python train.py --num_hidden_layers=12 --hidden_size=256 --num_attention_heads=8 --num_key_value_heads=8 --head_dim=32 --intermediate_size=704 --vocab_size=4096 --hidden_act="swiglu" --norm="rmsnorm" --norm_place="pre" --norm_eps=1e-05 --positions="rope" --rope_theta=10000.0 --rope_fraction=1.0 --qk_norm=false --attn_scale=0.177 --bias="none" --tie_word_embeddings=false --parallel_block=false --init="normal" --init_std_qkv=0.0433 --init_std_o=0.00884 --init_std_up=0.0433 --init_std_down=0.00884 --optimizer="soap_variant" --learning_rate=0.00441 --beta1=0.95 --beta2=0.95 --weight_decay=0.099 --lr_head=0.00763 --max_grad_norm=0.5 --warmup_steps=200 --schedule="wsd" --decay_fraction=0.801 --decay_shape="linear" --final_lr_fraction=0.0 --batch_tokens=[65536, 131072, 196608] --max_seq_len=2048 --doc_mask=true --train_tokens=247400000 --max_steps=2100 --dataset="wikipedia_en"
Each number is 500 + 40 x the weight over its row's rms, rounded and kept within 0 to 999. Layers, rows and columns count from 0. Numbers have three digits each. The size before them is the row's rms in percent of the matrix's.

# down: layer 2 MLP down (transposed), 704x256, rms 0.109, rows 380-410, columns 128-191
# gate: layer 2 MLP gate, 704x256, rms 0.128, rows 381-411, columns 128-191
# up: layer 2 MLP up, 704x256, rms 0.126, rows 381-411, columns 128-191
down380 111:504563496478478483520488530455464575509485535531515490566489509487491484575602481477529485481493498531487572467524517529490432477504460490485419503514425473438515443483509460478585486564558495
gate381 104:504475476497485482481516436492471549550487505530452541394456500446447493442482486598492458548501497434522502535474509524522535558463500445441513505555581484477443480475522579549545440580431502
up381 105:497483558468501516474503591507505565465461508483529508511546449520537493556493502460489488519558470472462482450555459513508487471505487553509482470477441521551555521490511451484493491460545505
down381 107:498462458497542521545530523483547419502506450501518480603522509556525503522494530437488541470513525404511469472513533511465490459535525575527448462483483485532572532514543509438461530447503541
gate382 106:476494449482466489504497550520538445496506566504471512517546447378532492519501523470546520464495549411596560555441562443539443432472464483504472517465486483483443489521541504498504427435465458
up382 114:542465550595488549455509426499509508486496546520512464488508544618569476566482442471423491440507534625484483500516414533463536541553498455497473566494589530506490476511472561474462506556528535
down382 103:464529482486454576470474502498530494530482550533576522494488446484541448492590594486498477577500514519541510493475476509509489482535521514535497480515453458515486470581552457531561447590486479
gate383 102:523397522439566420461549444550522503493439514463442541574496485473491494519435579475535466473421475440520503488486510481449469469623539535453490498477505538456523456445521535512483524483556485
up383 101:493498411548474486515494528491529510467456484580506482510523490464492470447470490483495520472454532447485569483476468513521505520559469464507521441513429512514490549526463595481543421427544522
down383 103:493533536562515559493515518461551527544487495511513489487567404608508579541579519484484493530561490490484550474451468503568505479483584462544474543515520559508533531513519536439492417502459521
gate384 115:500543480607447515515515504490455550455494489512460483496452467571554458312501413442463498580555470508440504437513461453535483445540473541505476491457504508528511490541544568487501515515531497
up384 104:481502549557409533480508462526474523456476510517475529360514466455508480434494411456534538471485544497493502513504538444513455495499487546478557509426519533608504526592533549454534509496534500
down384 106:579593508511546513512561422497520560480543450572472523391493495511475528495491442510431494561524510501449499455455508478489515370501481513494498498497457535487515485482470507482543517488503563
gate385 107:504480473474543498494488472538527635501473475421554465484508498513469480468437459564564519458493564527521497481434511507473535598482480507629497520561534504490514493474463505569461463523516521
up385 106:492528583478477509435493410471504505549470524556412483493486526439433454498552481466573497533386498396571500488571537525515510452459522550459535558488465382570500459513548562437589546476448477
down385 096:482498526513544526526488517514552438548502521439546476431482479470474581483497474437456507514495453527510561509489454531534483482449544566505506526501592494461522494485412529464468539604485536
gate386 096:478469472579613486400522554500524550512507540546472555583535508522465513487430480512546516486473454407521489485434500484441503457473491523484431464560501489539575460565501429499468478464528467
up386 097:472543454514572453487473476482521543500504523436509532537574494479452511473445449514512509487500506443508497509372491461452479483468531500523547464513497476545500518508472478471553459437510478
down386 094:429520532601518447542582490511439558479495507503444524518522499475377475518417437534572560533474483475504551462439509540493473507532509480532455524527588567538555538532468487527511482478506508
gate387 098:449489472533475474422502455492397518492481492531517455533507511495517532496443486462501474526508449527614524494535509633494492556457447477492569521515478435392511522525478570470438446508524479
up387 098:474485484501481469476500490478497441522439450508488468587503479604518501516478461528555404501479470475526454523500516511528411487485498533471492535445424396490501520413471518559495495485477516
down387 100:567542569475521533598524468502460558522555471533459470503495487506467505575549496404531514528434510430495472506581516437526459456466501463484472505480472562567536516369512525570505549541431523
gate388 101:464483476556478469549526525535484499552543499450513464513510538446495554440483504464499425550481538477475478529431483457508505525497501503532505487438498473511512539488548491461466499502426500
up388 099:435458538517495524575514479479535434530517481449476576459572480475542467514473532529462551490503531501584472532562514578508526477551523523524511511494560491443476520522500488535523460514479424
down388 106:590475517502565495493431471497483583484550534491409537472498492501472505535493533482505538504451520517494466525550502542536466495511452481462525496485433514525526512573420527519443518467548504
gate389 096:534492442517475508465512547508443486465444408457417521438523489440508520558440530491511433540446529545487498521465475550474508475472432561515519567521525514434516484498489443502568517557486475
up389 096:525459444533488489470540533535461550498429462461511453519551449434482534503418540465504570528487459493517532536461450553538520469471495481502497520508418547479507488456498435519482577539447529
down389 098:544502456472512531479451530485411508509498510536476543466493436551584500501524494513474579507561543569501477454504508470532486439447491449474536531456550551505516475514450497549513569479451601
gate390 108:495485512551493439470492509553496492449562521439528461527556479521451507538534453510488474578499444505525470549573467388548512459506498523518476477514521511531481535519467492547508542443507496
up390 102:500531482528486506518527457539481496504463488521437521580511522465505415492471553470508462425531560532496514537401459438498482549498499463458529527473526480543519461531523462491508562507501529
down390 104:523460524479496486555474493475424551536387501507555512544523504471504549504526491525529468480530439499558517464543558504536500463544530538487413478513497464500527498452457488446514565499456506
gate391 104:423535444417466481495539446537466553460467572517475485468492514481491474408542431418530537500507462579490490475513467535494522453525544466418505491473527498506449501558527505505493490392522485
up391 102:485492469480513492434507460475529502466428534494455471411512529452515530431486481492582569475467463521505490489508476498490553506580541531462448453535486464479504490501535473550509533369583494
down391 104:474506429486472484468520490581536475505517552461490485511427520550484483509517457458493495498508474577517481476454443518489415477493567465411468504535562487511526490497484509490472496473512493
gate392 112:468427521480450519521526410502484523516518494458471566453474507501478523544530540544494550471527478450543499436555522476446574486530530454517475554476527486508460496520592538510524564536557532
up392 109:524523553502442554548524469508520557478500528458462520486446512488446540476559550486511451530501525505440506525525533547524547493513492449513482428446525510410474501534518489547519475550557511
down392 108:484513504565456509506537486550519514530542504427529542477465465490493545478544575535557517454504477510431481491523541480497529518558492476557503471435509509456517464486508473537490554522644488
gate393 101:517481465426473462564439456508522498482488486434475413468385560490487471527500481448497519493470446442526483482500520517438547545541419512549490492526550395521553533478554429471530432546548506
up393 101:499534493557500510455488546456491529408526508484466515547577458440492535540468533547490533448562542506432479549530451503510485462490555443509458484506506581472481489567415552495492490441500525
down393 098:502454470517532472439506514468460531472525475518523562504513493466520521567512558523536506477577521519557441437539462514547475476528540456538514511502503473461479520528432518497425523491388496
gate394 102:515515492537441421461464438546459502513510448511471508472494512420492474455507525444505498506511526526439551495540556583476481563501563416506523460482548566431533529455514540530487483488471525
up394 097:502550499482472466414479516498521501516483476507536468534463560506478470530435487519522482481479476482454534491514517453524485514499580470553490502523553439489597525478411533527590533470521437
down394 105:506575507540522495500483471491528462526519417523507545439445537578465522476510479460476488562486455513492480521525554464544524472458524520514490468491497438470547574578459514486485541476495472
gate395 092:530497433481450504426450534487564531521475490432521471504571516476463469522479460494485410527474453536532529566538474571525526478507486503462540549506450503535507496440446481529508432473453560
up395 088:480477470451517498555513402535460495523519511544500532524401499535530514464495534498479584490558536498486509482437504419533471497481545479566505486485538558457522503549555503407499545476538434
down395 087:441450531457515538558403480466545454532566459528487486478428508504506576478519538523514537501525506481486477462457512503468479511515504485543486436475541456473537552521487475394482546468537457
gate396 099:389457467503546524514486470531447556506528453505504515470473501519500562538452392494568520444503469458497546466470436473488534468467442523499494495522457527455487503535533528498504514492479491
up396 101:487475553443566493533609442470496459460521520514518450512454511480513493535495538408394476498448504546445463522548563542440465551456598453489501506506516495534526534502475521521588508400439550
down396 102:473458492446528528557554473490506437519501514490539466503460498533564443536527549476532505552479566524449455512569487515460388503412571457478517495481484468492527534441411471528500472456455529
gate397 112:503547537474510458556526495440540481505541508429467580547517524487508506509480489502505491484520490417423489479462580505502488470520402508486475508553510514534448394512461532515498478476528555
up397 108:506513493465520458547514519461523453496505477466539536461514453540504507471510529514420516498502487460391502485436504509477514443513426484459490416520489566486419505535515503560451459494510549
down397 112:467570495511495512523430451498457521538462494518486497417527383500544565496521462511491504506454569530486474446521518551514475533547621450473558457423480500448585552478503513467519597461495514
gate398 100:474535592485478519556505498528497416496509554458522564553471636448499472506538483477494539482527479498503529478509496520531506519546525526529485482528519475540496529455482505501515513494546447
up398 103:532503424514502490379497508458560530526496428549492454464521456557544517476392565453467432449506530532465541534498483487513518481513435494493531549446519487531539491489480510467545523502442519
down398 083:470465535490501519528410533482487478517490504432473406462557509570487510501535475493467541518508500482489523483477491494531520487575512513472502532482534561420553511520464473442487472483461531
gate399 104:590437539494523495491522534594427520517523537507512457528534516435493422494536585544495562525528489493534501528386497511476497545536566460453498484505501545507510524477461509491496544482495541
up399 103:555482505531428528463513518479535521564507540548492532508446499468496505451439370451580440489491509482426513550480496523488561461554491551500505434503515409503430484465538424548559470506466568
down399 102:521496478506549570431508505566485503470457568453520476470458434549462522473470505541520541512561567504510577498499515490509541438495468516478538521533527559504484492550440482520471451446528492
gate400 090:512465547467534516483470553577469466535476514485525465537452476485513483483488461485512594586454504451553465500509556571466483538486529479510488475587492496445491507579496525512500560396485427
up400 094:558461553494575490444455487508494401537510538460485430478528492503474528475521514440462507487525438592527429469456421604465468563509477560538503511549516497593444474552498465492454549486505448
down400 100:514529554489554459551448470526504469550455524521523391490477413487524544488501514463519509440456444540566547477470479482491438535452496527550520527489556530477452419583554470507517528515555455
gate401 104:493511468505478485540491458520507364463545548471536450493483474481591509522461499556477543523492494459489495520491540469542464439564513506546539503471491548479500450497471549492527484492510506
up401 105:545473535512530520493503549524524542529447509504492521534580631524411455447552558467555445505498536480519532448512460553460562546517461568415490497492520454531490518465537503467474571515500530
down401 097:540433514513499496495484519441539569539417519488509536512548475540446505476484495497544494563508499505479537494519447504476488547551492507486408506508553452505495572517485467504493504515496505
gate402 097:470547504486491506486471435524482521548475533553461494558472471500507494557493487468531539525514449552526507495514550555490526555483474396489477521502517479497441499489457539443538578543493534
up402 107:502452509505569489533484466489512422519499481428514514444501548578528544467494450492506515417573540485470480492466494478495443480529504555491571493541497448512485514528451481532461439473486466
down402 100:507451533530515489570446503426531454501541469427559512489445512545549568436535467546511468468542507416492538533455481491501548536584477551462517460556526507431488502568541494477541501544562458
gate403 090:490451513459540490517432562449557543446483491543462552500541566551417503546574536468526485455533475488497464510498468445507540487519494517495488501519468534455472531458427491470493479481471403
up403 094:545527488514575522488484471523595444410525528596496502498450456504414565551570531461526447470576468426540464561464513418528504458466518555520477464462441550469496501446441434468531484450467485
down403 095:498539507468526516497501529554518482419485498548461563548504518457422491531504517453473444388507518442553522530490497540542502482489498436484492475495462472466458506429459480487455490493474548
gate404 101:524516494478485490630513541484478467503534446501460452490587507439472496496468535542531491543491469499539524580479468447493502515509462481547454485550496542436476492507492509461470550507501558
up404 102:502534537539494491500504486472513510498516523550455466521521512470514477534489534584510461512489509481511470464464493571506539491496539516473519471448521524482521428490504440439469418500431524
down404 109:503527525501497548511497519521487553493557493498520492550512507451378476503464516616466497502520479503574508541507540502520503529485463461520533479522490524508497495462514452464531469548447501
gate405 094:478523584506419523483534454466499489445519473417504491493488493547518455533476480481597527542479439486461453417444591493525538509524523532536473531558518473546568475475482545494512419491500469
up405 096:518523561539452538516495496457564530485487486514487519457494475450466521430518542540465550518509530512541512559544543543494511529544534487535421555506552511443462439509458457408534485502451449
down405 105:531558533566490529553542523491525479480464510486500521520489464557462519465495550483476525470454539506485459521520496524478438462483474538441409494498628504441532420469530535481494479525499519
gate406 086:573514489536510535450527464537531516536454482490473481470497495459523469441552424413595479534539472513463494596475494535478538403507526602537582502516531431494500497457460486537582408476466494
up406 086:495454469580418479544550496476526461507512519536486466542481475468557548532497485567398501520454541496591476441430529481513540546505440477530420446497425556480454562521523435454423494524483452
down406 091:508510489478503486517579487516565474534485610499539473465458480484541495495470503547494527430521502514502478459518557513491530498530509477508473532483472549533479542529531411503436485496448422
gate407 101:530482540509522539492458439497495498466478443488530494495453542507514450593453517579435493505523511507476434435490589472478464452524522500509417472518463541530510433458508512510523431477480522
up407 097:515511502608514550519442460513473560495440479515487515490474441495504512593483457539494525549529476511490522439487516472561428532483499577511449467521505584525499450522488534564530392547521550
down407 096:490501495522480550519533527522499505455487465475519540433466443492545495529442400532450526487509521481488480415527496533509471486574477464555501497474458484497512508506476501427499412581534594
gate408 092:515480527529512403431448524565457534528466444545431448523435533448468552467488522490521510466460479455495367429513531501534545438533477526538448545554488526526469590469503495539542500494490475
up408 091:462576513483471485507431543500526543512471550507507566477456510594476461532438491496493536477408501411463560515505544472480416539458529449493476561560485536520571601458505511452475487530494446
down408 093:484523507504530447477510534445379506469503428477473500496438473504440535484384511462527483455506462485468585531496488404458452532509438492515462587432496482475481489453480492494561442499455559
gate409 101:497454502569512541497524467480501464552445501479512535534563490490552519466486482560459496481432499454514468477533425483488495535440468488571426501526519475485477490471568426529524445432496539
up409 100:469450500511494540508504470530543521519474518536436491427474477398478532480488526471479539556477490564574534515520487486501493447498557512536514495515496568516475468519518517489517526558467499
down409 101:519506506466505575516574546480529540482603481538448483478492518454456518450494569521469535495574499541510523421507468462521521489507510455548502483526524527486567575478571469512412467434488469
gate410 100:496524469504446488487589476471497453529442521479536468496402547429487555521447482516506481497440486449531479545513508470497558507501494445427556544424562525532534512515502406448472470444483524
up410 094:464487501448449437516550420532502509491472518466487443515497493471389495513469522516453443483547534518447473498501477459460481508479416505451535515467400534467491489464547402537466414453493507
down410 102:445525488489437471524575469523491468492530495512490517478535560492510538553454518499458531518451488475458464425493493463510485422539534401466545484475452455463455513469573469484482513549488498
gate411 108:495503438479479515408485531455592538507544605461492551444493491485578453559443506525475509466542508498524511559500457551525489474463515490480442515483526535434505544438564509473521503524517494
up411 107:564508466480562514461476572449491494562541512526514567507445557511506533543456545476475569519564499500499497465464516548516447444502491537530512487440547465465488513454501499528561492538515437